config.yaml
activation: "relu"
attn_scale: 0.125
init: "normal"
schedule: "wsd"
Each number is 128 + 32 x the weight over its row's rms, rounded and kept within 0 to 255. Layers, rows and columns count from 0. Numbers have three digits each. The size before them is the row's rms in percent of the matrix's.

# v: layer 6 attention value, 256x256, rms 0.032, rows 35-70, columns 128-191
# o: layer 6 attention output (transposed), 256x256, rms 0.0223, rows 35-70, columns 128-191
# q: layer 6 attention query, 256x256, rms 0.0509, rows 64-127, columns 128-191
# k: layer 6 attention key, 256x256, rms 0.0471, rows 64-127, columns 128-191
v35 098:143140062168191132126114120136144076114094157142084136165118153123155093108121125164131194170084149119115128125143123087126110109134145099169101190125104162125086112082099173134117122171149127
o35 096:108149166112090159111118135094180156148115179136186121114177106173146124098092127035165130106143110137096140135144094090161190112095126183158137075081137142151184140162121110115137091063123135
v36 103:157176159077145096076133136111102118147108142146118117111174124179177116100098153149131085076089142033081130140082073217125155117124132110142119121191131080145125140098143163137149118207135070
o36 109:142106178195123180154084112114153200129183152065116157155081130075118150150102098092136139157122106157087131101140158132109108126154187144085124179138111126126152120087153091101135102088090179
v37 100:103165151078095076112155127112160138119129125131095100122126129181135112139154107109145189126095129131166125096141194206135131133127129149149093104104064145134179086072126113152136093095135157
o37 099:139114155167151108138115147121085103125116165112097162113104139102160129120133161187130072126138099154102163124175116087112166157120115169096122125157154094143129132187128135092075157159132066
v38 104:161144168158105149082184081111112118107122050112137128148103116134150155115107117114143177138097174094116091123151152151093161152120117115040199135142154112072106142202147123129142142150152175
o38 103:120164142146072105151108183120173157153132214120140091140108172071103106094125093148126042145149081140088152100097120156132134121148155171163096111153102155171183129068063105139162120172089094
v39 093:131097109101132189105122093166158120073115149130098164139105148084097100199208132081113111120142165106106159083144071097142126144167132116148108108100142071165075117142088093147124129149084120
o39 097:142092121120142069126177184100146162150133170106099079188143172147160191154047182158146142128107079148128127137098186173175087100166142146093140139138097117085160150122084146102115098107129184
v40 094:123163137113102082089128095122157101117090139090139128144172117117113132193128136089099193104153080163133131179157151201098102149197150071157132131115208126107121131106153136150116131130127091
o40 101:120126122175117171145155168185062114193159167110070117098134137137097182140135131108161118162116219130073120075145129100192127069088145191142118130144100121159122156123126069117125149090188157
v41 098:065145139105127096113120139128109192121130129120131078095141155118131094146168126096172130139122117142134144156153093141128122099076172188116196077165025132127164071095105202111132125109136137
o41 113:163074126161156150096136123113095123105175169137118125083134178117094123089103087125056126151096170069162125063119146149117103167154148106118077144108196116105132128150115091158140127165100160
v42 097:103177129172137117173172141106089127130212079215141114096120157089145119155140167099142187166159124060137044120099111138112145078130178087166120103096106168150120085130083116216134158123149130
o42 097:117132135115133100160121133102132158107087183097127130138136157160093144130133140127119140095147108162137147119143137149118180135139084117143124120112125108168125132135112120049103103087113103
v43 102:053156116072175075158121108085087087133218194110181102101128085151105125196098118144118166104170164175138136125123132207123124085190137150158126130129151133115124117177132115117132119135072087
o43 103:196106181157085093108160122125142202114062074124069150094138184056119118134165140093148170124119088123137126142118175110153106161126147138114124115176190111064122106125095181172181143052202166
v44 097:128126153146140158138119141122120142147155170113054073121119144130123185130114125150134202161142132132122091145064183163123161159102116114091124085123152134083108100196163131125190154085167108
o44 105:113143121139110121081175165100136156074132090129179155124114136118128101113072069158104080113082154111142181119112096068143115108137151111117151112135116101176173130120040111113079114182157153
v45 097:101136116129108151117116146059149084134118174087072169141133097172095132146158153156128178149101084157100119170101111106081172141125091110150211116096100082144157170106118126135152169138115085
o45 095:131123159123169159122083126143129168109156119100158147084086141112173173160122147098149106101137158125131171055144167149164086108138108125072114179117176162119123103132188130102112072135130165
v46 103:152184139105136145145130188153145137160152102097081105118113125143093107093187118087188181131092143113125120106076145141140101131126114141100116146105014145091106121093084162026148118127140137
o46 102:157053111150112123176106103093073128124125149110169114154127099098181150114079145155126036110131118135117153102182134085094155140105113132127124092129107109122153139128112107167110126098083112
v47 106:071138180116078162156099127156131131150133125129169150081118097113133079131080124082095099145139138145079145149134159104162143108078145125088176124162163131109082135150122121176147136106104085
o47 112:177117128103171122139127061114138158096099064094133108090188122140142069110157120143106132148085115085146072098130121115104122128143112092146107155124135090146121174115134127103100128137170159
v48 099:153116143090149112145131171179132150103115114147167108187097113109097159120104152167143152142105159139103078160149096118134222185115185143174151171163070103162130124119091151157097082128133122
o48 098:106135139137136125093149049057159099132098094156115183128150122149158095128136098113129111075158154112178145080134156141128099099130108107114093110089166087087131138153125144107153167145081090
v49 099:147131184127082114213072149137124140090095087161138200137157110112140122095102147141071176110149167128158132156111121115091190154123110131127118093149107161088162105157161148116129107163147153
o49 105:138153072125107164054095129127112120159114156152146130123185145132169169114081087140160090108145160116061141109138140145186075082103155119144124134122108105128104141121101128139133133101108121
v50 098:122129169143152083125103162131091208182195085104091128091135136143097152135077162121128137120121157077178132104113099078230149168109098149113111150109161154128112168155124130144098071162099159
o50 091:151107132149068096106138118141110086141093153152124128188091133123151112144187131070088137154127103193134111176212146166077133108168139118164138054143145162087138118123126156113146207146129091
v51 100:106114146093165095115111085147139127136172122127165074111166119099092098116079090165129109138110114093194128089125116155114191094093146126154149116111073144093172103083128094193136121190143173
o51 098:102171094145096148115109154129119123111178165138064146109091108121179116100181167106170115184152116162065124187080182125132116144108123098145145128154167157117111115166144126075208106108134072
v52 098:103129160120124151121124108099205153150102079152156197167134110178178144161124156125088105099141133112081126175153130083110177098141136100171172166090122023118178196135129137138228137155168165
o52 098:175124124076143159125108134185160119163127135119171128090140128118201104120054128167198162116120112086162136136101113125110096192137111162118091168191141157138087083055178118172066105118088146
v53 095:114094162173133177117112103152144126119096056124127085141128167089126164151124110156159115120189119092116097164165173125139093113012085074107136101102162145127147111117153139064126100151105176
o53 098:162167138093085083111121113102069146152140176151099140114150114125165100114094129203152111165092157152078144098067071135142183145109140119097105140154066116192171095136058106114120136155070098
v54 107:048128165193043136142135110109117181146146175118133066118117139114165082126117134162105121134104149124121155169171078137141108126064148066199151143084067109086145188099095181127138135128121106
o54 104:141140087125180167109131153129115123076159123112123129121175148080126135131103102100176140086194164114091141033104100104160190120136155142124129155149096074164164122158108156124119072156094151
v55 095:134105175136111119054103141187104183102134096142104180114111090109166166108120150163136037147125099132160176127196109129144149097167170132133111134080103140078106107140154169150146113104121177
o55 101:135137068170173160155096200097158095163113163127087085126136082132119109108175147134117186180132180141120102137150132118129110146101080133141145164126072115238141126120125199140130130116140047
v56 103:099122133128161150167151110096059109137144085112124059159114094121150102110126146112105136148144177151169157123086164116093140149152137171091167127135200188046082067180145110110112148093085099
o56 104:136133124126052107116138113144131121124098183146125179092192165103105157098082050123146126080137077114105096130197079152183128155151125135175143110170084095140155187108095165130114053135167134
v57 097:123091170158066101114116128172100116127152070118151114131168104163108129169165118104109146125122148125150149151092118062184124032174136106069075142154158192114128112067191134101131076109151166
o57 096:117172054127125093117136121115080150153119205101052102176088149139152142158068192114138135194104139145121129095157135143085146180088112168105200105086114107144172102181111126066128133122078106
v58 101:186139130166108153154161151162144126125146127117125149112136098107093114111165077150158168150139126095088142135172191079102087141146158131117065167170191122168089118194128117119154105161159105
o58 095:096175082107082112162070123112109105145079124157193082108129139120130113103195148080075119115088138150154139128154130100135169126112127103161165116141116105084146105087158196193113139100140138
v59 098:189161153095116118137110132140089116119105164108176102115127183122120143168133120117081192101115119123112098169114084126119108146171137076134130134164067099135173171102102116118115107127111157
o59 108:087090107158089166132135107144128087141215123121109094148167094127095132090101109137157087163126174145102147058148116127149121074133154144115129148086156173141122112086141142126121140137079122
v60 096:081124133105122162115144125095128126186162094141220098113091126126087148170156099111104103153157186172145144111103088120060130105111092141117111130072081134117138154165135184121103157102158065
o60 099:154106136097148147176135120124104170090117115148070136146166158144114136131083143121164229164090152083144064123146111072166139084146110146163187085105200104143121109052117148069123089102103167
v61 092:103118084116158088162198119103154125106137087090177160143095131147071104097085142187106126146129154097109068128104140141141157183139119146153139123113180138078126171211100099120118123147146157
o61 099:137168140142096161122104113134098131182165167135147114084119138130158126124127054029103137139120098108136141116129100115108143111158138087189112136167087101213125116077154158139101126106161138
v62 108:142169120138099148115097155130147132127125100104004120090082157100167127158201112121165164189079137096117140108141157101133159130161082138164124175092116117114167138125141151199081185132067115
o62 108:089099110128130101147121088079131123054148135131238108149122154153082124078114130144090105055173078135110078120147113120166120114109133129073109065124116151128096100079160086058126144160193139
v63 091:132145104156155135141179115143143142163130060163157210089150159132123114148152145161120096127168102071140138114149067142141103109091156121139135141089110124147080165145103169201085085125160084
o63 092:110109120145100096145083100063141142118118163156099128073146116096117119085149129108146146148153155088118077169080140172096119175173102160177110113143104137127129078189131125100146134126115110
q64 114:150176093146149158100089187071174067159129148159180094121108138176101142080108103101128083154157200120114191132110149137150127125126076097156136120165112104142166119070078137201143110155116063
k64 128:117181118146110112088099129080181078138185104147162080163139115076143103143115106120161049103206123125047153150104109161116112128156077093123133074165089110154172150029050133146096091185093116
q65 113:099114122087170156126095091173059159169138136111111123103128208166155138120140114127099248091144150117159123119100131150148115120140123187111207135118092147147169096105177186154057158107071151
k65 125:124110133106187107183113184146060209180199152154108094079121139132129143156139136071164189147144154160137118092123129135115138162097142152087186109151164142151157186149124127120120145131096198
q66 116:058091103166156153142183150109143125091103070128064130093127119120166134170137061139121167104184123027098122121106104239082136129144153059129111150189143080114097136087129220127153090137056189
k66 114:088085117115137138093125101140116098121130032113116164083130092179107138228127051132160087134207121089151168096154106156111129119103122081116127108126149095095134153067137171104088092112090141
q67 115:174146073158080110180134084109082079092148157105139078133128123106104090115131165082181093117168177172090127115173141093181083189064160127140060191136126162160127142116150103159147100113105096
k67 117:146131114157118173118104126106096086034155125090119064159157138108104117116177147102083086124130177159085159131118060136169077157139149143168083150111144068108127148102128188104138132094193128
q68 122:161157108099098118132073155178150111092103106102163116122147120144147122136189121096197069144131117084113140125124133145121136092110107145064121080120128183065110155098156137057171116157099153
k68 127:119083106076141135149123143168133075116164110136140118088143046088214117149124039168200129153154117095111139171130055097108160122133116118092124140089160163120138148092108105147200066188086136
q69 096:104199185158092145107134053109148187139151106108050127142132113107173167156143186168079106147069115176125079145090149146099165207156141101133131148111055137142120152119116102190154169092165116
k69 103:122164139191110163137102114154154154152055178113100108131137127152126168098140116118089098095128132147151143162165161141115159110152127143099149125101082211127126084113207127133136212079138061
q70 110:145120105144132159174144148162066162125204098123118149100120128137084082120102132116097159145151140167078129116141125148178172221099082121128072195060088165128098109129101115167140086172144157
k70 106:094074175133136088137107206091141156084231053112123098163138156135081130150136181162080099130184176144075098095064136174145117207125115109139068158091111108087142149163058140136120119138143191
q71 113:182118111172130122137132175152140078141154127140117123096058112152161114054089151101144072157082146125083131112112103184134078148098105140083125160123118108168125098136062113131182110187124151
k71 124:142089105136129129136168130096172081100137084146156140123094150068155117097110132110153086128136134132110100151135096192109142106150083121131097158137102126186084089140073082156134119160146148
q72 093:119075153088113106174122086142134157105107179079136211133095199156153141063078104118130132109124147129102140079157130171157064087159170169185091189147127131138178101175125108147160140135151155
k72 111:122109115157156083130100066152094169124171135105115144068114161071125105136103119098156125098101158167114100063149112173134153057089111130150100181207167121071127141204127137120144151130162168
q73 111:114138115158137176147141135133182104151149151147121195162075104132143123109074085106197084121157137117086172100171140180114163077112078142148072104115137097140150123138127099164103086110135080
k73 108:112162142083158147103149153161171121100176116079145137101110202104153135100098128149118133102195107119079095087129136170183115127135122162085080116157151132104154128112105109103101161069145121
q74 100:128125074128176198178092158087108096162138119140168099090119210149131150068138168149159191132130140111174120092148182137072114068099138155096110131107124196172151142093156104074164139035119148
k74 112:087114099128125129160133130126137117132137113147140115031149158102116152203127121152115120167127174140126109102137128202134137158127101200147113141132119169098134125145156078142115147081083150
q75 110:126137104164084156137136107138198116172099094167118122149127212110129154158137096057099074083126145096111121137188115194117099095117119198152081074160132132111135118140175109133144138142111141
k75 109:122169074110055125107108061187173058108130136142157194057189172106141137144112080103092094096155095158113138126154088186154121077130131130107076109132168172039144143098155103140121157164133125
q76 114:143119137099135127178183163192104105150176130169130145139131117139122107088084109118079134130112189138115150115144079153191148128140109133095129168089149133089122106143117113132156107140164135
k76 113:066088168129125115154163111124157128129202099157090098137143121133158083097139157133123146137131139149109149130101123206156109155168115134137095113129122156122104124195057144150084121193136124
q77 114:140170135144176160086115216101091111107123116100109171088071136165180152123153135149066106140130121201098146148095155155171128160131138071099080134117117162131121141099079125088171152144121121
k77 107:111084182165131126100090197056163153148138122122123116146108130064119119168128121163136127153184129073117143202134147111088135116157127152115143141141073191159116142122086128120124103139108124
q78 118:114080107149162184186157149087097165064157177134150157137096070146118080072139151113105127103190130142125107094119128148143132095150128116088096162110091077131130126185151130105188164109115126
k78 119:146050126167126188149121157125110125090136120132164144133167104077121119105129117117110097117167150083147102122128095165096133109149146113110100178091162131100110114155121137079096138052176150
q79 110:139109100180155169142115154075096123168096124114101124138103155121120137147124160076180082119119108094169121146128142064077116123122140118151111097091113153191120154129155087159085142093129081
k79 109:164092145133144193185151200096111108171106166079111135157088163166116174124114153109071098085079132089107077116113140111128158126153139137145133147112138158173131113148198116122151208062156064
q80 098:138133135132086100100191097158090141119125065192092182194124092069081084143111114140140164076116070107088114147127145101108151123147107099133171086178161132154092097146098162167080147189142101
k80 109:120155210099104131131190108125116132114084056151153167168122148189118082082164125130124153146160079139180132102143171058121135142146102070126169030113151153129135096082173103144148159182092097
q81 113:151183133097160148103149148128159141123128118080109131126111135124097124202162167093152101067101111114122151119201056116127137131120155111098085193119093130159138198141150117095112100092159173
k81 113:151129167114170173131118187165121170145159114108082080114095107111145152107122160143134110173116123107157093126080122175153103129070162165183119196154141136117131153213096083106143105119148154
q82 126:061099126121090138176117119109049110125136109140160105092149120172130131191139139143084160115138125125154121133099096121116137141113116129129176064095105153069147102104170183080152144117074133
k82 130:100119122140100142162132158085084161154159142186130099140135111186174132168149126097087152157122103144177116128192114104079122094115144089087143073065186153099159119083162148111182132129073130
q83 119:133152090156199117141120195145202153162169130117150112088115115117119087044116106112168115123161132111106161170109183169102083111127114126145139115123148154103162127080075107121187099172093133
k83 124:139144108185134101122165147145181178125116167097147184135108126084081093113085109116141099093178169115099095142139092203105099123172108145112134146085118172121126152098103075126127144111159120
q84 110:166180158125125152110136120113196134108147162112223105160138059112081114122123109124135111113117122127143140111116142111165139151155129148134112074112104096124126130109157123158089161120136109
k84 121:147140156131140152120135142128190102129138117159143071135133073102110127095096043093133153126131097098127132127120096117132085123127161120118147090157103130124112131063039103160064095093140105
q85 104:090152163142181137072047176131178154107107140138107156078119148131085145110128074144121116109128203115179140104122138180160142174095137103084045166120103087138112142121111130122126163095184138
k85 104:168159154141140126060086136142150190142200136147069108084148125121105131170097113138182141134182146121086126125126188178194109158105152152098104162187079102146125117128110121142094133170105133
q86 084:096160096114131141088142126107178125148105107132117144102153105075085104162155074112165095135113131150129097105126167142109090139124097101104049153157148096099096144146106146176100159158166118
k86 092:130139106146129154042097128146107056202079126088167200037150135155103079160133098145149106085149152129123106071121154188138056179171127140115140124124088119129127160117139138173127125124177126
q87 099:185170146074081157106163086128135113124203092113148135130171139118074089102112131110134142136109132156143130128109150133096125154141083104093155094126153085094134047147081048169164091163144153
k87 098:112176121149081108130135062110178106117093154128119173134178143162120111062127101122088138101192066132174149095132091075146120158161120136107148147101140153123136074101134105150093141154143116
q88 106:148121114096157144158097110137200121125102176184142076095136191165122139124139069115080145122176115077124144139122115155132147132112108155170127085112106117151178115136157196208099105100091101
k88 115:110188144078146119133099154157163151157153203196096119118125099093132145145099066122129114172141096149137105131085128150088124169068127132111167097149103143087165112086087141131078122145109099
q89 111:163137078176124122119133122104081092152100144115106094147130177179130146178113190080052088144086124142115116160146155087113098188084166142105131142162132170145137142208163145168071118100144107
k89 111:096153148152070124152152144119110067099109131153054078186124127115171150148129174129057110136086128192103125185098107105129141204085189078141127112156098136157098161098131123133138115097159137
q90 102:127141104136108061119094120218154135158163123145175118104048092126140116150112067087083108131127090151063124171155152164146163175102060112173093106167163153166123102131108135118126097192155117
k90 109:070131139158134045044090123169198116094173087142208185159139139118140094131123156117138086118136135135107176200162120177085105096145108087123027037130122129127126179094083118179142061162113074
q91 123:133144129143157132098098182141149171105151158129141169093169138143091135134123128181135102131164182142143158140135149121183086138072162119167111179149129147139132102120121116130116122079145111
k91 100:099184157166114126069154169109104187170194130092098086081187123079080115121129131187144070094121181123098106117068133109187049173107105092178127173179067141188103099111082123099106086144116120
q92 102:111116192091088119105173037152156136075127076139082154162155133081131137155099082117072187046140088092120100120121046192077200108177095108108135165148141082093075055201146151181118158148122155
k92 102:106122125069105166111115044151144116102088113130145150130134134182134131141133089081123149115156114119188129078142128162127162103098159108132169134124134098132144079113208164171111171109057172
q93 104:128189162120123110063166120143110167101165068187088171171128103094100120156112133144142143107155048121099122112057126193054219156144111050128101100113133108124083113134074104113161151182177130
k93 094:114146113173067150098074149142145110122079078130173182186078166178082124122142084096106147108147092112154144139170146129139133101140103103103150132061139126178176136109154115140149198120078059
q94 114:164143147142127119095114082089175144123120151144145143110105157171150170128128129076142109101137043110124072138155137098107161136131129175147141086108101197144206127136144160169110104123070097
k94 116:174128093157099124153100143096157122119068197133167123139119144166183180188137088097083163115108090140138088154141100092096206127080077158127137108104127195102137137083146140150180164104136054
q95 105:162146086169170154132058169135128154138102135140125123107171119165141158065162104137131092115113142095174117118107115069118124122154134185124126066124154120172104217141156094107102147083121106
k95 109:207125136118124163145042195156123136162123166160108097134051163145123136101128087121127107166065138118127139078097160108127139159171125186101133145163112134100107168138150097118174185114171117
q96 113:140131120029195148143139098090151122114085081166093111105139105114068174145163127117123150139103111118121125146132119117112173211137114094116130087188119125151122120128135136140097129124080178
k96 120:139127126065175149173154137114160077102157004159088131128164080194108159184141107131135146154183092147167142101082096103095164194129152119089156059156117134102112128085126112107137103165082136
q97 118:195152129112124134128080112147158153118138126106131185106147077071137134207145144116073075142124082156146113172160160061126112150156143104115117121156118130135126177141137131161147130109168086
k97 119:156124169121137137144122149175168170112093176113084137115152108088140137185102172144098081127128085139160099188127122128116069132133117148118148148129127143149111143182118207084190089090127102
q98 119:074075148105106153088157137139046048142150109154097166129165099108134111151110133154091146093090133155140137122138103130133094134127128128123222114139089084108121103152143184161082101177139146
k98 114:078131129073149128127183143105072112157135070134084194121156158227147082104164112123112145079111177145158144043150207129063106100132105122111130090107095085133127123138159147142148127199126137
q99 107:077156142103043180124088143155174069126115114152125142127155209157145159120135168152112046128145180120145115118135144126108096117136142137142138108125096125147107114084174120165087147121169117
k99 118:118127122077055128147112167167112075180176045147093113110138150171153151136155112130124070098116111160106141129099095134148089134128157135128114100187120170120131110083143122123136117145113057
q100 102:173087181119164111139148062102119138111138132157116129138071099139128144143135158154160156105144077108163171119104126111090159133100096130143137116126157115099114141101076168178185110121010140
k100 102:156099071130106152107133161084109138173117162115187106132093117121093130138135116094167158094124097128236142084149090078101135104082103146113117140050176093133188128035129124125187106059040124
q101 101:155128142114098114150189070127152129125099128169043170158150145144146097124160136108078101099136096119133093126078120131088076115184098114208140145129106089122163123155150151155145205135142100
k101 096:163073117129078131139145065138126079163039122109147171104168144158161144115158118115061125100111127127217103145148115097139144117114137125141168115058153147163134102144179125125101185081164113
q102 107:094137108141146136108099090110118104129120151153120096123075224185144146121137152115122147108158074035120087138118123112113145139160146170132158135155130146135147137180159125140117171130093179
k102 110:203137074136076138171103165108077108179115134135104164129079151155120137151109086089111138128117102107166078129134081115150177161121144167163158163147120169089152085150152140141137155051111145
q103 113:196124129131153149104144158085150127104149060150123153153127173147074130117128078120142147086150111092151104109098143170125121078171108134150123120112147101103086096177152078080174167175086155
k103 110:201162112135101131145138120085149105157168049137168147133163174160103088132158031128131112113187108111159128076148080140162169123120132085131126105126134167063146096081110058127066168189104188
q104 106:163113162145151065160116126101117137108141198104130129099091111136110100139111148104096141151166129118154130135141194077141159151156111130216121087129127136154153129130090179173155092197142091
k104 099:124131122164160113184154155090124174097144135136152097219107130092114086147151199115078086173155099115120118182093111131082173054124116146183145043106071113132111102090095159103137109173130067
q105 099:181112082139151156142149132143119156116173109118109148108116063112198107129137098112099119122125118116149139103154105165162121156133145140112070214099085091091098157145129187173112101125166189
k105 103:111098195141137159073126183098122164105132117117112087113134072079118154154118120133126091157155165167149115098149123163148073178114156167146098165124086054146109141224076156116110099097156156
q106 120:180142060178159107138154160148143134139138146133129127105057134160151130129124217092120079186105136097097151171135126116140106184123161147100097177122135160215138148147153107138127151075204090
k106 115:156124140127100120097147146173142105100131070121079085092096133105113160168104209112096092145077147073084126169094121144136099207156131147150085169131097132161095111203114124151095122096178089
q107 126:147149131071109057166102151136161153099159122094060071138123146112139114182139182156115140168113135139127154165209132127180131129090154105131090155113135182158104180133158170119160118069170131
k107 118:092127159109120092115115097168187170109186095167103095112169110050142133158176213170157117173117138157127166174119112146169088136124186144161111165112175113117064150165109158120155067118130124
q108 112:104085103117166131129145182106172120140139109114115156118125197137083107116110140156174187162138165085166163080140109167172088099140139125111143129099106123119089090112155159084116111154093168
k108 096:144157135119142130151187172094172149147199122103117119126122124089106104168150150176216101171174181123136105047104117132167106146111108114127142153164095106097113090158069061130083088192155196
q109 120:157136090136101184073105112160079086153158099111099168123160175144065164145115137062180115083127138176088129156092140067138115135181113113068075123132084176129157081116144004155128109144168104
k109 120:112106135076110120132129175138109093109107154092152172083123176199103138144146153109116120107102143133092125117118155125141136127148066146174087156108072194153144089146141070087139208169171124
q110 116:099154077137137070113156169095087122145124125145061087107137143134180160134100147145113138165147196101145157139139107133149125157079149077073118145198132089115144135106121173108099133097111193
k110 110:116138183121120116103182133081064104152103090122093096097149093092137168165147124139180106164170151148080171153101131060141058201061132110118118161179127000108135124119137097138165113135112135
q111 100:142161117168173070059116141063146132138114132077183118138104090124124124144132123140153158094106165102121160114110132087125093115140145160125138170158130069115125183106147151107104148107136119
k111 109:172164114128161135080108146098097130183124151080171125114149110040161099168080144109195119133088165102106100143117086081165092159100165145164185159164125073185151206126146094142115103085133178
q112 112:087148137138074137161081111047094139191094158077137098189131135156153146088179164123141115137090137176140136124101135132102119123153147139133107113106083097127144179140119113154029187089054137
k112 120:148112095175147104136081106078122100159099142138112108155125136129193109100145119067069173151122153102126143120101091101108128157133150133113141154105185091084157154144144125137121192077106142
q113 113:132163201150106094093108178083050116155127182048117103121160056085144111152076174126094110163108111196156165129137127118094166164126158106105153160109123115142110152111117164122064176092126173
k113 110:105121204145125137155109160112126116129089106081090090200144106116169118125068171112134141172119167121081125166116180061097111161111107134109201146155133120147073122176106115177133150111124122
q114 126:172191097090100079162140085172154184141102136138114089156129144110164197135125167130153119138104058099112136147127072076117104145078106143107160186127164107153123159116139159129130092053117125
k114 123:128138108112091130123108159194129185175151151146088092093076078133157160071123124108156142168089107132139176123093092097137123154104151127127115184142187149121102145146097093102164085067103139
q115 110:131144166133166109098206144122166150099177159114155114122123162167109124161088165130136144113099121102117108106146064195123159137097132122106131130101159196117107144092103151122202095196116158
k115 120:107148153130136124174134158083203153154166094147141088168167103128119116125100108143152141124134083082184162094140063187139147144062142124131090128095153168094109104069059116133121100134112126
q116 112:149050128099100130133086073128105118128129127149120131158143209114103117172178181123135170102141155100157086118110100104091079081173116184118225098103159115138106098135157106143117133136126104
k116 114:112141122094093100188124131095073115149150089168104130136140132116147133153187149132155137156097103100198091132077086100117104154160117117141160162087162106125156070111135134125139147150165120
q117 109:143132120129193149068172176115136117114152101115125136108110094113103102139097135090086171146121122074204149104109180163146097109135100117124120103182111089122130162094048142144144099189113206
k117 123:128106132128165129134240111085089109122095109117130159132153146161068130201081115119096090129191175142188109099126150178093161072142062141139113075138108122183106156169122132102090082177128150
q118 121:146142102142093086127124120111048146168100120153087138129100103138139112101125143105091131143125078123117128148114176075098155144146139073140155109172182120176136108143086157142153139133124138
k118 116:126121127139083118123119136098089157129047108136165137219069131131120105122152162122131110129155088108156175204153155019074092105140133067119147058107110109106135113136134120133145170127134141
q119 106:115113153148169166073052094100136210120114126085082167116124184109113216152176125162161145090198162133170096128081117108096120132212140138053074133140106147124123148136134064111120154129155139
k119 117:184121133163141127112047127098137177161098149087147161074145170170081180197152119137166115123222194082134103066113115128148116101140149156097111152138063147102163161086202103123123175116140122
q120 111:173133157109070096158155150145139129140130116132198126175179112043080104172108094113134125123094105142113142118172140065118136099155172104183165086103109176119122157145111094100089149215229106
k120 116:101158160103130111121163078175197098077082125117144172186147141092140072116099122164117195120099113147128135133127164120150139128197179096178107105072111143126090122157156179153099133167195083
q121 115:104117141132190169144101094112191109090099124092127124142121200160106205125176148144172138142106159129111115108160102121128176163139166167063065135129065134114114121107202059172138165079120142
k121 116:096187117076153168158060086125129127114122091111105101088159129149118177192115122141159126120123119121082078103127092154165141166116151141107114192182104140097128112125149098166163130088141127
q122 114:142159100124050128102146073152104139164130163151142095157100166195099165123115135100117156119142053142080117148147104147084185172100074152188119115140108140105178090149079151212065095149097109
k122 112:101169081121114146134115136117132085126100152112169125149113122182165184136151144116108181072125102160082122135151129129070181176065148105163126053101198129124177155059108133107126155097102102
q123 095:085133120162160183191091205112115155160100129082121121097069153196127167089105142107136122136144138182105167131109107131112142113141137100117063182164105138187166062092153066104164122089169123
k123 099:079129162152102120139120108101124192119174076082103126158094095132112131105069139131172127103115142126061143110114145167098133110179133129114130171228074158102156084166103092112145139156164181
q124 120:121131098057136143156119066100094171076084064109115129171189116147148166177174132107105186089172074126111079135136088143096161129142136122118119184133051078107131155131142178172125158099101152
k124 114:090080118083166154145046089133081135103125075155141149094173150160181164169146121116124178114151122173144130122146095081111144117100151124173143138075153120046110186118171166077170144091132172
q125 106:122139154162067124155143159112144147145118120139179169166109119151093126074072086110130077148129101066139126125148160099098095122133137103200118071117129141154171103144133092158127138214143139
k125 108:105195139146106121170183108206157142111108101090156207160093135161140120098085116184148152097176074172127103077159142148100147101156123074115113093185117157116111098114121116160077156150163080
q126 109:077141126187125097142088141149100118208148174150097113090084156198164131059102140142118181159144142131119152153076171153085146143125123132137140124118171178141128093093098170147145131122126125
k126 120:076126106165114073080123139093142168171127119130161168156075141113129078139138181094128223116150168121103167146127143121074165115145117157109090062120125145129161104140156115179137149121097116
q127 118:050119162114103143160142111164159057161067165137111113155126119154179106154100083153080097106138125090125110139121105154122073187119157126100176105105106122145119110102095173142111090108145127
k127 108:096141157134139149121126114136189081114141176123075183145099137215190091150138110073124177094125145147146148097184201165088142103137166107125124060172155155137115137183143216144136120150118073
v64 100:187137160158079079087132102086113112167187127114166141104131180132159139106130101149087052123044177131171119163148145137166172177050151112130113094095108115205138123094144090182162151166127126
o64 106:138088097121182231171105126123162108097105157149108124097121077104143073128109103090104172137113059150068120088131123123180143074139087090167116108103105080086057082050172140048143108159120095
v65 109:186132079153148130167092092140110130180174079167138147124090127166145120113130114101115163087137136142058137102086196090143157100163037082140188127203142142141161118127091138113144155159122124
o65 112:088112145114152053112104174114137148125102158095135105113173101103111138176143156183116072164108136137137122121157114182114129136098151120121117166135096102197079105112148121160142139157123109
v66 099:192138099103111070107179115103094185080117131181126178154146079115130139156156119187085161137193097144142212160125121133121129083109157157162127142135167127124110085098095102103088152139113187
o66 090:128166147155119167168117124079121126182127172151087075153127159090135130136127102080104129143125198138127122057112170177159167143139137177094147152134166187149131133173105118104160092119105077
v67 097:177137169133157150139141098109166159139131128085116172127184184093168136090142080113068092159098124066164149095113092157166132109130140168092146149069072074206141091102118082100056210106169181
o67 098:176155101135098111116136132137111080127120153123134067164178136161069113122094077112170135094138143184093099117168154106152108116145150132133094070120157216085144180086109123143229094099074097
v68 099:164164143121091127095104091157104130126112120108103126101102044123154206123134096176128129155100133098121133136102154191195147135045106132106119110134081164104149191141135132136147147144140163
o68 103:098073144133123143128147165135143158144137110119152135124148148145135087111103134089084166114125110122114097207149081121140136121236158134126150142102076134150131101093178136160074133124144061
v69 098:188145140155098154119119125172094089091095150138166091105096149129090095081154085131079109133110150166131132154106155146133206130099188109171120130092086075152168136213096127168129164098136073
o69 097:093152164086122106139119084108107122166076131154146146095132070141199171173118125146136210186069098107103173115130102160170090124119108148131147183113132106077121072086126182093112150096159187
v70 098:045136131143150113198052136153175107153100138127133059101158157120142075143206109147127126142139093135124094139121138167099088189079165157149097155102146106180128132098151153133097106113184099
o70 098:144110139104093113114159140105107128138109114121108162091081114160100134096099142123147136121194113094161132128085151086144151041195157109116197082114111145095139106152091121117148120153078179